Part of a small language model's weights.
Size: 8 layers, 4 heads of 64.
Architecture: rotary positions, no biases in attention or MLP, untied embeddings.
Training: a variant of Adam for these matrices, 492M tokens, 15018 steps.
Each number is 128 + 32 x the weight over its row's rms, rounded and kept within 0 to 255. Layers, rows and columns count from 0. Numbers have three digits each. The size before them is the row's rms in percent of the matrix's.

# layer 2 MLP up, 1024x256, rms 0.0144, rows 179-384, columns 128-159
096:097150124050191145160114182101057140180115115179131152157135142124163125132154163080134133156103
104:168122110213075095106120167220120124197163111107130167136103104082171162127189173154145097092112
117:137129099106145162018144120122135145192101144155107134138161154172105095127181150143130110169153
103:107089156110087084164177103108185081092111079081125182073066119140097097121158089082124175095157
095:129130161118089100123129114124162116165100150211111194079131130175144161089157104095150085118110
108:121140092149143133121134187126106147206163143123161097170130133103107117135120072198134141145198
095:157069069119130068099128184173100133162078134134154083155123067063099088131127151133127101142163
097:160164137083138099122104140177111129117100134114141073145137143096130101222088117082139153102113
104:184124132143122123111139164078146087182092164121121198130126092097175149136201158160144108158148
103:125159118131095085090099157135128081109108135113142146190102130061140153067123131153182137096116
107:136140105159112076054146140109128209091074130080161102170128172185160162121057183158131101091153
091:138144157134168090115157100111108139148093183125061150092133113157114099065102136136110050145154
096:208146136185106126137147138095217099081150110110165166084134159177162131097112099141163150150107
096:140138143129107114144156102081138101143160137138131144104131138089107085159096125138126128150171
112:079158120159103136165118152066110144161132080144151103125144150139137145133128102122091185143125
100:155084089096075149174177115212119104122192083115087147114129162102134122141170050106112116112103
094:107114122087178115157170126082120115141147119139094086180133174127086121137100146147108099122183
098:139108130173115103173051131101147138070108084166110159107114110096095130146118110159150115112142
097:158126166196173147169083080172071161101159139103118112144110164147105113160110186152105120151128
096:207068091108159047127191157120066094203103132077121121164160119088124117112219156078166141097139
090:080156117139132141155061133110089082134073153126158127105106130158114132130109172139111169079145
103:122057158110167096170094109127124067062120100105061155095119072057145094117166113093172131126097
084:187138115191114161081151133155133129107122147137126132097100176115154166118169090159175081113170
111:100125101067155137090142172033078079143095113150160084151131074142163106104152104115141104132067
091:208163135114108150161106110123189116099184116101149161082121171179122164153126077113095119119109
105:084222069126130163142078166118150142119094095097106131182088137122126107127170137100065108165165
108:163144149142118156106110180097138132125152108151141126153125103161136201110139119117156090150083
094:049140099118049155125106147126145168133193118135106068089126132135138169103161104109088121102162
084:087107144070146082133111061144099159080154132138036113112147098086076137142151115126083141079164
092:156177115117162138093124100122159155143135130152115126168085217101137059069115142123134127128176
105:114197140123135123111139145130111142145096177098167105145074143129164115132154123131118121133125
105:150098124151241080102113101165102153124145119105075193108182119150105107185120145071115128105105
102:207103119209116121102145152196109187187130165133149142028165089145106136155093066175175154102124
102:169100113129190136130128089080099118142100143125085122109170161106130160096084212096141164116080
103:097069109137116117099155136089071117168139112133158117123181088116137163141130112155139167129157
105:096114106100108120114141142055193154142099114134158147149156079112088063110164129143111131083127
105:095082102156145147142202164118133149154122168064094153156150155077151103220182050121189098122218
093:109154110088190159103180092117155144117113157093136124152116139156133133070089111161135132171064
103:126099106117126160122171072172169107122183110152106115131158133103122134111111115109140123061156
100:115090104107163105176071173137098125108165133103122133182108122103179185179193118150123150101141
104:186071158083126139139132124098108109102130133130128178105128062102133166161225150134136142105109
095:076155128171163124190084155149100113133072109129124056108172134107181098111099156144148177059136
110:169193105093052126207147108101189142151193116121202108136113167144116141133059088172077149110095
099:127074136156110115132176130086073063141090135132132120104064148132144155136120183110148072153168
094:125122104142043126096164133154182141137103112086110121113141144152143112101147101175172156117139
094:098132121093105117165080067098132151163141095162043122116143159136097132114123082114090139121164
106:093186086123125151160123212123164104139173140143184078121132123087159075017126122104105149107168
098:196152115112142083199150135166130134124150050116116072104101166166135120085128151131163191135134
099:123139132163136202151187144162140126142139148158173114098116119218168124222163087108102077147132
096:208125146098118156152155093088112123138217178135105214089159158149147162176155126173114135152151
104:144120118129100158137136170100073166171086158093139148140178170138151132158121123204143179148153
114:154152122122190120198018187088118131156100098134169141117186086171138155175123102114098158133093
097:164105087137186135148115121098173160184126095125122081108143170087151086100152093092119152115183
100:150097100135077111138122118151186194152172143143100163145156118146135118163189154088112051155174
107:122167118155093081115096163168173134078094101125116181145097128101142117130171160124149120112101
097:078074109124114192130151085120153158122148123153106157116068117127122114073147177092110117093191
116:092142135123175107168143139122199089140140085091094064171165107148137118138122041164098135167123
101:061132136094144143127100116122106097154083079144097083131139131144190171122138111104110152127134
086:161106114160163115118093150091084077112146125101074185171157097147142167151144129128156084093191
096:109111174164137159120113166087073114187119166133147095145134024128128084160129167120162103155167
097:104146088130063159046173122139160152169110109087162055155138141129106160080126155177098132075113
094:075143133119140144198119137051079107155116116124093127113097119108139154169120151154111148125064
099:106176129114217166099119106079135087114182111161156123092158111133116182101050129099099074161157
100:094064140110070148092119016101110134123073101151111069176095122099114077136062127139121138112123
094:147139125145129135123208083104186120109113151108186105128083153095042123103131179143081153144118
094:083094159110115151149106180065140115164150119087136142155099097103106076126184109043120116139132
103:133177120150113104113105148113144168099151152184177140074147098156088173060105056172184163131054
108:149160137162112145045124159093150118111120117103148110123128199102148142051053144096138157142161
096:151028182173173121136135095097131125111080092098160113089125089095052078180117149104135104150077
096:127133111141137132040134146103103114185090115076124136164100094103110091069125187148130157161159
101:119105080105094139091127119155102148145077129100098209117127160182151128076171101112133154110119
109:145188108127185080102067204135086129104114139130147137071130124080160130126129075101167150111140
098:086089122133143129056125165106090140081121155119154054109159106149120155102059107176139089133195
095:148083102127155122161164091156172155125137130156165123110092112152153165147106144121155104115116
106:201122108151117119162146148163090125180119132133132160127127164118099172152112146138126148120108
095:167142131183115113092113103163125137125105103100169113128075141142097105092114178172146093106176
109:084075138128056123090126119063127108135084124171145147199089112098124089105201181105099075118160
090:133080079107108099143116135151126176221151156131155147136176127169115112131131178086114137156199
100:154146070109134134202080166131124100110136096095114099076178106107165089052120092116155186075166
096:160136170175091107152102175144128152132143140103193168119091126139156176084157098162157166118146
101:132154120130140176083126084164129122107136127110106137126073117069167162095123119094093120107076
100:080173151130181156156105082152143092077111085152147122101103095091092053113178091096109087105071
103:217025113201068133179143139139139142155105107102133154127126094133132102143156156125140108134094
097:109080184074152164111224128077132132158154150130147107105129073191125141139181153125119103153120
104:070102110146056136099089091106151168149093108139139120126110118155109098085157144085118121120138
102:149114150091136041173182156100104140112083180129100113175073159109095103162087103108102149072089
102:124152144164147154088048107119065143113087086094105135097157168162125168130063171164133097129085
097:178116144132094132169148114072107146101112180148188115086146164139120120115073116161118174140035
097:144182114142150129116190115160191147121106119074107090123150116134209141153104131145102129082150
101:167134103163110153114111151139172158129143143136169158111156146150138155095042147160165135146144
101:090115123150107129156108145118119165119142143113109163032150154145154076133133122119103128078153
094:135184081166058190091129110168152174125156120132131069171120184132190112159101157123090123137092
101:085159146071123150082125178223078102146167118115084105090155111142163142111126105121117115110110
087:107101179125125160076078059177065065068090090138134160161113151115119083193146146077160084178103
105:200097075145139117093117202113057184159110135115124095096163075097095171101135066187141176166140
096:114146126093160117127111144134078146103120099103085207168166115112151109135201164075102121181073
104:114143155194175132218129153107117077136133152140139113096104093156132141105117119093042189093158
100:065173103115161141136114113163118084128160077111124073171036182118125044098134154152108078110154
096:098138160108102137220137061166155054076106124138128087149095126143106138157049161098129129101050
096:104091175109117086104104202089085082146135138119176099145128114097119075183165113130087148170101
094:112170086124147123115123176076138119128104069139099165130127121138127094061047104137179152137130
098:143115090156153134142148152146076179165155166144036121143185139155080114144115132218121166110162
094:184000166175136085134176117116083118138087128129134142119127154083122152160140193134161120100120
098:085140112076117176106094118189180111137147071168110161151151108162126105146156060093132085127131
103:081156139116156114110094130125129102084135125158114159118149109092095182117078042121201104101135
099:102146108086152157149106156093088104045129077122127115127069119160128150244102091051062143103071
100:091148126150103111197144139109147141166127119173137081104131070138062137193074134102090150110118
112:133102150074074163161124073181091150138160092169074131136163159191120125151151150110113119131108
099:140142099145114116124120135138158130056119162135155155172085096135126146096086147138156112104110
096:189075157100148078210130108146196077129110097093127099152180114156146125135145146088124138091133
106:143170069126157088080122151089167112130106110115142110081150146070139140115111109171146129123139
101:142124130137106145107132070181122151060135087131134139122158151149114204063099114113174104102126
118:126158155151081097153155177122078159148127193126167119192130129157119111116120144147080109122190
096:088126107171111156158194120148076116146128144111117083144106157081138163141153101132133157131133
100:145138111102154075201201132104183140118124071058130167145077118104133121164204117090142131095134
096:100156100102107111104068067101121064100147078160153112096149119143129141119105166128111091096112
102:181124140171100078210152154113172186128133115150162155086117100134123096136152146092094114102121
106:085162155153198156068085098079126124154114168142175152081091091118148115136096176144115139140176
108:186104141129133150171117095126167102121160104081107084134151174113116135069139115151155096159201
098:156160130214129151147128167159151075146199104097167179132127169151140084122160100126116182137114
106:096128157156157150129136173079141086163148118132199152116051094135116110201216116098120131182156
099:114186134138061121147100140145144135097157096072153133110093178154143138133200117182091143135056
106:135178126079232162073120126094106079222124123168168099132170116122148110078149173084120106146128
110:155138104122116148086151156137103149146139143099136134187056152165133153090176169116140142123122
091:097178136096167104091107146197123122116134110086096158131124130153131120091073108131182117120086
100:085092135113126130093201124091112161174094130153075163123108091085101059115177136099152074128191
092:163157127151167143126077169085120114178141150112108149137201141145144113177141086131110127145170
093:155093128125073141215141121153126070092155141097180086108087137111130176155136081097157104107079
105:126108145099126143183132127069167150106074099128132124123183039139106101160095178100128171087100
102:127109143107164119164142077101092072063089124113126130118133105106130094128065122127163174139111
097:158097131149118114115167130193191150137121170141077145115160130175124178087087065132152115055183
089:077080136091092113123121143114109180111105124143077179186091103136134126174166144132144078107100
089:160084119147179115117122109150056132120147147121100137122109115159126163098118194131108133063133
103:140155106097220085128134138170147121193144151161158205136189115165161119169151113159106139128129
097:190161135114110114106158216134050106116065132128146079099137121111183157082149133162105155134091
105:153152169134084132060121146140083169194164150136131139116184110138127155168115120130141126151116
097:093156121105186114066196118099209163116142153126089060203123172096114078058108074130124115151184
098:070127140127123094118124097099133114139120157115158134061116121169124164084102132044100121154115
102:127137157053230138163134118123074076131151118185127113129097098087156169124164079158129177126072
103:167155065059109106071097113135171151120104164150113164179165115103121131106162152076087112146162
094:184164114141136126191048177117188143164161150172168121170196123129149082171108094171096162093105
103:075155136041144138164155158178104115165143157228125110075116147131087076146148092139109133215126
101:162127164134095128103206160095178157164125099148161121172097131084165090142103132156143139089192
106:087078110104154130136134145096037117116094146154070133159161142056157174115181124162168147116131
098:097183131125129121182113252106152107135174152121150120152090087128105085161148082056125133179119
135:162088120189136124090111105178108096101084154212157123097196130112094147100138154089136171100151
099:083135139135135193090167052126121092086151136125160109170085149136142148104093201238176075143160
095:158091116160078115181162128156149148149204166133133159111090162144121104161095175117113164144108
095:123163106130156146123104143163073096193122107135132151097158140154121136134140133119078089159126
103:115123125181103125084122056173096142163131113126078116096179111161077151098117162142127101102197
110:115178151161179112136150120157151081134065101148164132141096127135116148091119092145135109140061
127:100162116095099145104124149158159159200134173147155140114096146149131129142189139105072110151090
103:122098161129118185111104085118107115155147117096099132113058125138139126095176177164113103142159
109:213110103093122101124143131151115146157121155141154140126126073179155129145168188127088139156093
109:056075141111113109160156065114085055125088112148092073072103089123128171171123096130137174113039
095:125122077096121175141119150109077121102194122149146090149049206125148153126144108175118164095083
095:157171144130117115085136111125144138114158145140177126124111144124140157164168154123154138139074
104:117079115094121140146154059127098162106142138131086123095242152121120119118019111186137163158130
108:110112160088183117134178124043078127151142156099111064176140095081143134090116229122093132088160
101:126105150133102096128201093108223152124108123164081157104121092151107121042155113110149127113101
094:148232084128159163152179166113220131183126131170172135130121160139129144090143152170142135142145
107:178074163191083137099111084093042092068115129085140169103096119086149154086130159098163130147094
103:120104171142124085079173133138118129128072119138143132116079083103134154078127171137158087124062
112:094121091110144138166134098047081145120047092125147151103142141134140154155091177149125134097102
095:162197090167168138189114149133154085151131115126188118123143195123152134089112169140114189083131
098:130111123137109091120103145139148156144123123120138086100161145164147164122020142150138143100166
099:132090130149127106142151086106139154148098124058112139104134141074070043121092112129097127070144
098:125126185178117104143126097132101092070134088151120168106110126143128195165157096109173071147126
099:161166129141104133068061097154129142101064144161106175111202126195166167097136138146141134158131
111:220145159140159060116112171107176169165146146116090147089135099152121094160169137151125194150109
097:150130129173189147099107093133092123118134075114101159100125100120150127160091153124124134095069
092:213114130124160166125158089152164119190153121145168134138134132154092123123162120169111134150122
105:127115134210109099183121157081147152141035120166099170073134130144107122093089101160127168140140
102:100167120149134135088091108145140210112157071079152109200125117115193111108083169164155061116208
118:092146127132118114189130101079167183147136120092169107159061085118153150186087161110112138080109
102:136093137186063119157069110173192148059117063101128177138098162191124145140104105136142149166147
103:131091201103181088129173060135060054094050148134127172082058105117088170118118135111166083140117
084:134096138121082113140179134146146149132152169139155110113089176102105133106082105118096234098091
098:062114104106114102100132138086159158156096126104168119077079136148084120143068089107105156085081
095:066193138166092132152089189087114125141096172123166095107126106069106123121154158146144106137098
102:148171141148087127143102156128130152121166127130205133083175108135148099192144145104116085152120
093:168126139096198063154147089127147170078133096164135190115114164108077099146187114092111120175073
100:053132150177128113148123175091101118183040086137115108101115137101114163122144117162133098158089
101:125155160106125185092140123114051124116136169128197161140099102128119126188173168150099099134124
096:221161128101179183072168109158132110128115132149137152089094155126153128133129180092110123125109
095:062191154112128169075115152132085136141107106075176121145161106118161120129128172087124091145150
100:111048123119170080154099117088096145081068107106119100133168132074103133124109134132172126132103
100:131086120127085142155165119155102116074168124076121136210135146103160082052131128125064158070120
101:068132117109183135107130164075136108179109104094140108142105071086131081138228078104135081148114
095:120141109145108149107082153148141125128166107105160085169164112144061122188069099125142112081192
098:150054136186112128125143158105097155124108112082121137146255111147115126143118126139151174118194
089:147124120126161145132148109063103131118097085091095080128083143146153167155088103154157210093108
096:113102094168108100119142092170189097141148161139099134105110198163122118140119098120171119101111
099:108138130101085142129108121106110134132084088088023074158150141159137109119133117147051130156128
095:102187153094111166178187152080223119107161110109149143102093168180142152105092084146129152085213
092:125134092183116198090141126120093128205159151107104132128156130127105119133152107205118139151181
101:100105134220083153086094134156144142127125094118118142128157130123105117173087139215148100160100
099:183120166099080167137064153057115052129096163151164117114104117155156095171113083059120172130137
123:120145148162086135116091131111144109071125139116160108160118113092121134070140128078080183117127
090:155185142049126122168141111121208113057109060071149134137157156148160151209141084074117123090118
098:135127114070185091156159126191166111154152123135148121164165089113120088123130105067148159108173
099:093120110133115148091124096087124143162090112109132096159132164144096146147138109101054157181089
097:115100127110093156213074143137146097135159070191083108210155123124137089099129100127103095164186
105:116096107151097138142133206214095127211108089141130104115127092129152100149160130086131121111113
096:159085160178065104171137095125102143141143130134069116091153159125075122113157111197152165163125
098:196176083166127097156083156156155135168139143178142185061129138143152130082119149132131136158159
# layer 2 MLP down (transposed), 1024x256, rms 0.0162, rows 179-383, columns 128-159
093:133196102093142169119188050150133062165083121171078122150124159128165114160122142108119099166159
101:160146095080114101090156124137108165158167128091119095134147147064132120160132100124163141125107
118:133151092148168157134164127136151149147140096163107151126177226085152134167082158078124107152177
100:111165111121085130098141078115137156140159123112164135130124138154152197129196154099140138114146
093:089169112165093110106113077161181081152099106065089109152149148111112127137138138155138098168112
104:113140106080162092111131135123118125115157101130104137120112103129148088115133133140152155091123
091:155113107118103139129097121151110128117195116094079097136183197130131159141153135133085178115121
098:126136048123138150150176122084164125116098191143176139129082099140101103053156094196118203148191
106:122189135079134151132178077147113120177103104101121094071102174061085124106107148084102130140139
102:169121111118129117147129083143109145143142086101120159108099132094149176129149155161114156170149
104:109168045146151096176142167153054156090128122145143126123166158099112090137158107125158173161147
089:120139132119115048182136125113087109136135108096172117107133157090152179201108139111059126159073
099:141150140153155107107104091136065140161143143113115170150148078102166095111130075099107120069145
095:137118110120114140164126152137154138162165162112144129162160180123138136124151198108147087150155
110:114080139125147094100113129131160106065077105123119174159097102111067076094097130152126141050140
104:112125097111124144125166085108103094169166142173118161138136114134129189188125184080140181123115
096:154171075200116159146143180109168109119135151167144187149161175171095140101150145109114136175116
096:074101188166070135144087155141126133109141194063141105146135125096111158129159186167170168128107
099:105163051161157113143108169143136109108119173175156096138167139158098135101063155110140169135117
095:107183083060108100151107083065123106186128124083138150117132158097113093163170097088065123138135
097:079144102173084159091152113127100118208108175159111161194145140189080194149145180128124131155108
106:108094151092141158129130128110119150090106096090121119100118100044100158094129145167119126060134
086:112209131145084079126123148143068130159175116134124118121163068146185126115135123109124137133148
108:138095107107124146094102099094157155137108149086122163124137146153090104103105152146110169179163
091:168148075125129161134175150086154103145115161130165123135116077093081132120118124120164150133168
108:116189184139121079123149073135162131095169111153084125062119111106165123105143037138127183117185
108:185100156112121120100147109097175136110162100077077116121134118108133106204095124146174074140143
096:093120115129103056126141117107098174115142132180135065181097069164165185167148157152189158113056
090:120102109144109123157144183128151120086156153154168174128101144088060136088151143157110151137097
091:166146156134165171130136169105160088115115087176093166106118124105151138190156133090125118160172
104:134157109125182136137112106136135094146135126178113082125115157127095115099170136188137172172121
106:100134058150137146125113169146098104090117138162163098167103170130072151080146155156062125161128
103:085116112128125093121169098107052158153112153163131142135114082084105080115114187153180185127111
097:136163103105117112135178081125136114099062136101121209083099167079080100122089111114105144149153
104:141147148085105153098185149109157126150126144069104147096124082115095158111107116158145128114171
111:125120172150122140096092133163173147170193169119186116103121115202137182111155104147118136119142
104:124186142106164073166129120142115151215112083110113174119084123149118146043125130079072133115172
101:159128159130134131165094139169113078136156151157146101096141107161136182088129158148082135140106
097:112143131077139184109045191167128177129127169105168137082094084157146133114109117132139170085102
097:154120161108149075118120055127083101152061118119107176140120096118164147155140118086133150112098
097:133116111115103147116137065105113099183155163083093129099132145098107126097163118157116137108145
100:069181105099143135157120125114069123110120121168152135106095075158168083101126108108092122105086
102:139149064143136117182108152125118105099144185142139142188142113172116040078178095133151157159136
097:136144150119142106105105134075111159159132126127122184082097153107131153093110174115056129141089
097:103163167158057080135089058144115149142107078101151149111139135101128189168191113199162158149141
092:144122158139111146150126066105105138141167143152102149184110107152138145087142175125152136153112
109:140157108095194095170125149120112111113112132130145076147094082140140057100169087132124097135112
093:174157130082156134149059139113107103126091107114145146156099123096123145121103119121102178134159
095:157166099110119182178085192156139151149069098161179083115161105132105104129109120078137139104132
098:085157131123108114128128145144114134135133130102137131161164204113110116138155170115096129110153
106:047200116125161091144133091133066114146074074183112141150137183105133117108164126070098150162155
114:081150168181160083116096097135097090167164155136122135223156135170145132106132131157124087108104
095:151171088097127141141070144149211110130117145132151135078063170102164117152130077166121174144155
098:116110133084139089143077120141108172146103107112132104097114161069154100208107088107118196087112
101:123122144167143082079137122150109132093128135091182083112075127080096124099146131169174155105119
092:159067146097090099092077120144162186116142113123175114096147066127155205197135112101180212117137
118:133193111114162172159122080093162157153166123153165168072043105199133208051088142119102115085112
100:096181214075084098101171119129135093158093097145087178087087105087130180113124147157159137111085
090:104148001143136122126138096118080127199156179103097120151141154093134148107135144066148133189078
098:115110160091112135142092129125131166181119155101091116115142118142141104093129112137121076144087
098:145145128137132072123098179079083130112122115149119158069157110112134108182123091182141184137120
098:062129065112123120118156111123120122135122132151115132149088115151130130110148184091125084125104
102:118119070186121109131162186145134101145110196176142134142122143109168107137074169085121116150090
102:141068163103086156108128145106128163100106177146120150095125160144127137100109144149132151153075
097:170121147155122095155113135143127124117138120159139124163185159146157134154104068105121167091200
093:124054148146173102079117094146161134142133073113086089145147143142104152195143150155155107122131
101:114074087138138105110107136140081111078178140100142090163127056179129096120130102173142100122153
107:181131113125151121124206147104111131163103165152096193139104093152121144111104143065096100126150
105:100092087187158132109086162097137177135167150061168150160164147138107104142117110149119137053117
099:098144160126094180111179115089114133087124095179125082094159125130149130144113105089180118136165
108:110206179108100121069154043140133084164095113096098121083142125115113193178115105132149159121170
103:087132122128102140136144133099095118135158154163113099165124117103159143109139142125059105143102
100:084099084115113128143132175153107178162174178122128067141142098206163151086123143096131195143118
098:138110071115091110135083147135168122128133166097166180084125095215126126087119081215144183086122
102:119165089090119159099152068153094102147114113156112180195120150124077141076111079156142184130188
094:156163100125109111131090186115134133155160209074191111068096100097131097085126096190146194205145
110:142058239136159163097109107127142210147129076121069117121111119095149155154140134142105070086138
088:143171076148105168063152135124190124189089133107157067094133211111169152151102145128123118153114
101:164152110151116083105137113106110125145142145144134140104119067101146120115142116150107121121134
094:079121144109126074101108097131118088130138123118136114205163109116125135156120136104135130128115
092:161091109096169091119199089143088072136127098175097135147128129169080139098095133066127121145093
101:160050128113161180141110150172153121128181082097162184172104116158108144132123104154125108140126
099:153149131114131116099122124155157148178145130052112069094136112114098068150103095102127123038150
094:176106111101191176143100155114201146135107162083124141093180097173118094106087138103176133153120
102:099140202099105146108138115108164191115048137125116083116146085146089153187135101162133156130179
105:168035101137182139158084123096134107061148065120106145154119208136081099155134160145134127101140
097:060124122117035133135127159093110196119153143094149175094110102091091153171092084141132155166116
096:142069134125194153117084187150150100145084136120153134136111122175066078118129098158134146112130
102:199206086114100113171143153207087112100074097171164190118130187099133156130101113079134148112134
098:142129152152137060099113157189068126173119133132159090131090114120149070056139115131167182158125
098:094156166188164099114105170103116129130083126124147121132106130113073158093170155157130171134121
099:160115140118142100139177150161135102107144104169064085095127082222151098080142087130132139071123
101:139161061095107125137165165097101142144093114153135133105155115086119108158148164063109146171095
088:081104172098141171115140162145133161125161146136136119150132137080105146108165145152085102110123
105:111187041096084102089149089096134123120112144119090098107157168135091137137107099103093138144134
099:093153130115158116137176080161127073109174088078143082139117114080099155104158112152091142129137
093:173155132109094096158131127102129091077077096182157100127126140137073166109103143103129142107137
102:197134093092116182183117180102138126120140136142102166108137126166143118146143129085140117187108
098:140090140152111159134119137114093138112136154175139118139097154123116102129142160181168133112087
098:064049145144135134171131133090151126150099072118078144174159154148080117127120140119111095112139
099:107125134174100070101169103112126106132144191100126151122124102098101130141133148108146141157143
100:111176085154097164121129146110129132106128155129112100126150142155109151144149157070121130174160
096:096112073103130123145074120131143172142093067068117154172142180106111175155116127133075093130166
104:122164173118084143102119062147163137166110163121126200080122145090145130112119154123114099125132
096:132111092143102114123123103142098117198159198118128137176117086144146136034141144161146157192098
096:119073092093110216116186102108159162094152170180114152156100135175107183117163132132136166090139
103:143069168164118114150097127137135152135077161131138102130090106189137085094133108139143141105122
106:150152075094103180103127126158184182144101122144138117095128132138141166181137110124159112126080
098:165111142139113082081073118176097126107153148102135068108137156120158123076109120177140215154160
094:167090137105153130171073122135117074124120160162170164143089134098112142067092140158134142152099
108:137146132165144060158157135123107095107146165108136186129126163104151127085099119128106152143163
104:089080061150114067078082120129094136146139168104177147165176134165124098136102116157121111135068
122:113057157144174136141101150137144130110137062128120104166110156150111107130151168170116120172141
099:066183083113114099124131069127115149084125099147100109109142131134117116130117092117166204073130
101:158150161155128096139128064094145112140142119073168196148167176117124153118112118168121105113182
095:133106066098135177116099226128134120091225239105155093134141088081198078092168125137149137148090
104:124118091123128081143099095141165117132080135048184079175101181149086132157123122109153147148163
104:146174178190104128118102156132178118166072116120190112103147107179158129107115161185113085164139
109:116103136134103131165150099104140160082126087162109162148108144133128159179100143088103111165163
093:099192151168159114130129128120127091162103132103130140127131103133144128148146149069120073094167
112:081119158147158101116131084108152124174141131121130085204133092168128188122122150095109131126111
097:140142117090146162186195108130117098095123114158115108162145122069071148122167118123208152154170
103:152157092089130163108131144098187109127127130153148143114131127102158036172114105160083097168166
108:173178136113178129094178064113093126171154116200057091139152135108177148187159140073153106143143
085:167153072130133146111156116126094095109170137143127158134145159108115130123131153124145135188077
103:138137154135109181159143100086212150110113124101099140055129082124064196133118154155122148123150
090:108117124115138112155188139144140112124132115159107123173064119134148105109119156073152116150171
097:153158066064163130145076133128115126124125164143127146148100105121153115084142097198139126080107
107:117072177152120125122102122162098128078138108146159195198090150174135171093132130165157107144123
106:129119087124121172134142180135090111120147187100206203151123148129134142080129153131126129151109
095:146171079130116091152077121130057144144128113136139134115132106101131153140130144149174206114074
092:079067144115151159114102109096120154083156108099078139126116120102100154146187149164132200140111
089:123164000065138164142147144124105082075162149144092136153189195178076134073142136111115154195108
097:161135098148136173117151216138104104149132083152191137093134155149133089111139188112144135114149
104:104149102094134103151126146105060112140133135119130150150098123066113073149136112098106136119089
105:105137102111143109123151123138121157130097151107128135153103164102105077137114145084124123165127
098:213113133166142103221111146128160108074095097134145169065119120161117145123152095160104155154141
098:100125197144119090053148096111100095149093190116166135154166172108149166089097100161102100123122
096:159157082077143088134149105106095032160149153157115164126105099154155144097109136131106100144072
103:122136154135102079092131131172158128115129135113143104114121241165138176173101087121073119125141
090:103058158133189132144131161189110125111088112110119159197098178153144078118143159091099100133138
102:114091103168163097138155100121172061155091079099111142107161129166142113157131149118100112111147
098:202154170171110134156115149109162173158115143141130183103122104109124109116126123152194133129105
102:047139067110151136126121091150126129139161104093060172180142125141138155134147116101119109136084
096:123167159113149122113118108086181110085141121123068082168103113138133109146184089129132095074172
132:113072198121058112105145166161114130137151135138210123095100069110124158108100091143086187078145
098:145133152145111151144132172140122163135189155140128156144181132189189094059119152081101089144111
098:105133177094070130162087135089160142136073099087130073125183178122156105196144139120149092083168
091:069220115134114147097201104081133082149132089159053140153182155108119175154096162114048065117110
101:101127085137113150123122169147166138068128173144153098128139094087145155141067135139162115160108
106:116163116163169113160150102141059068146084092142108145151131096092131103142114151137157108148110
119:071226135096157073115154091159138097135097073105095072129181182084159112208150111102129127100166
103:096146232079097111105097148100109142115149062099104083103150148104173163165141167112114137138132
106:162161098126097126123147086141167056135134168152144083086164181092107131115104078158171152139146
103:152070097109150164143096098088100138118156168112144178132112129118082124103124174153140151129040
097:177099105144118155099070155161130130130178146154090089125134084131138106119183135125125160118146
099:194179063083152185119171153141133097182126206163098098137124141168127089112085112077194133132147
103:143107123102088149157168174173104130136091105086153208131144135159097150112133123119118125128140
116:160153146098141128149106162136141166162124124125136112101114093193139136120123139134120108162102
107:120124130095136105107148134143136145130084178115206125100100145125105181149080147088153182116136
094:154248165156146084111128130141082112205108137126134141136123186127211114129115122094113077162153
103:097167137114094116084106111119125123226138180066141067111172114076136144129137094161152113120090
095:181150104104113148125137112081156150122101137065115114100123111132080181138094136169123136175123
114:070195122175091112100118125115123142150106137125164162153160154152123177097146077159096098168127
103:141208177153147086128128143120058093135119103184154154130126100128170111111146127166141122102170
102:139120074128139115146144089092100125106097144141133140141137170121156114120134087088127148157123
096:089065165130092096147164163139167108103047047156141157130126188101068205148138156139149123146175
102:089115092119097143115143142096119141124139161116147090142099063071122133099139144178158180117106
099:049167159177125117067101093166097106188101142131161122111116150141146182100077134106102126142078
109:079154114078150140106134137119145111122168202077157114128146168112095130150149104112145121093133
096:097113145081097151097131139113163150108120247101170164101095128092065137059071130130100160153141
093:093175071100121149111125154132155069163147147138154124155176135182155129148145141070135134119103
109:065199156130059114132148121133123169090063122091161111086085115128082152151110101101139155135164
103:177141167112107145186116206162073151119113125141114136150149077134176140151117126098159136197125
118:148118144144144082167107120137163143123095161102153104143153157170118072068149111173170116188183
100:107171168170075142089155100152113168154149106147138141131145133127136213103119127158112109087156
100:116181105155115127092092136079117083115145136109142151120177154083106171143141142164083132163118
089:172087171165132103098110091128172086143078131151179105160119070167078155101188122190118122076147
096:159111128159134155170131109108120109150072153169143142135110137205108122139161120108109084172099
099:108140138181150099170166150112063148106135092172095095176104124139151100113158145154147091181099
105:101118121127176129169095189118110124082085113095155090193123102127126069121142107112132129145167
091:155138127171200177112138167171117071077081102140134190187134161108114160132116094106123133105143
098:065188151152097105117146112127136106132121137088137101113081155106117156111084109142121118163092
101:133146075136128113083097123088168127210160152108114140161164151128160104170148121070082095154125
092:165135131095116176111124140081140070113116117130124167097132112086103083110092094164107148150178
094:150166145114139124124169154106140139173139127175157057123128067137191102103102098139152106201133
100:135149170158118133136091171165107155160174155064180159105092159172148130087137090140097077082111
097:184090155082086144113093164147141124132137104116159109080102080126139167163171121090113156076093
094:132170127138143109154158078074125115185153113107067074121148112110165139107171115114084041157122
099:140116050126133165136142120088134137145118177173095168164122163161152121080134152095157141183114
101:054108107152116119127093101141121164159175120106185129175103079183143160110119122151130147092131
091:122154124116094143131110143114070150140173120183139199112110088180128169059162126085141097114115
092:101154105128098104151121099140127106128124131098136143124191113106133119098153098142119179112108
098:124114140122096096154119094089104100153102151159109155073065132084049179118100128136112174157053
099:105186118150160081131118145138093085161141171161163125174106114202183147095127144076137125126126
088:081181181114129077082128092118136124148152121106069124114118049111147107105096088097133146135169
101:069113137152127081145200128122114190099116076137113142114137125077102154136094150093158167118122
098:140080178133093195121124091118163147167127126176122114146116115188152140114151177161134133119124
121:146075223101105089153118163144106159121130154126167098090108095174145184067149096176123136085122
089:120132132131197078190102125150073117082161130161174229154115115139124139100123165135094150099166
092:141144142145155120133081144109117086079102139119205146130113117107139137104106135170128124111147
101:105129122114136108092169107117149093067087087157111187093113141150090177107108090138120147127164
099:113123184136111115158090085111119192142128119157117130093107077133172170194127138124114157129092
101:106160117070074129118132092075136178137119085092135131053098132110124113182109136121147195129073
098:064083091131148078081128155131137126107155116113101123178147179164086118168113186113154122111105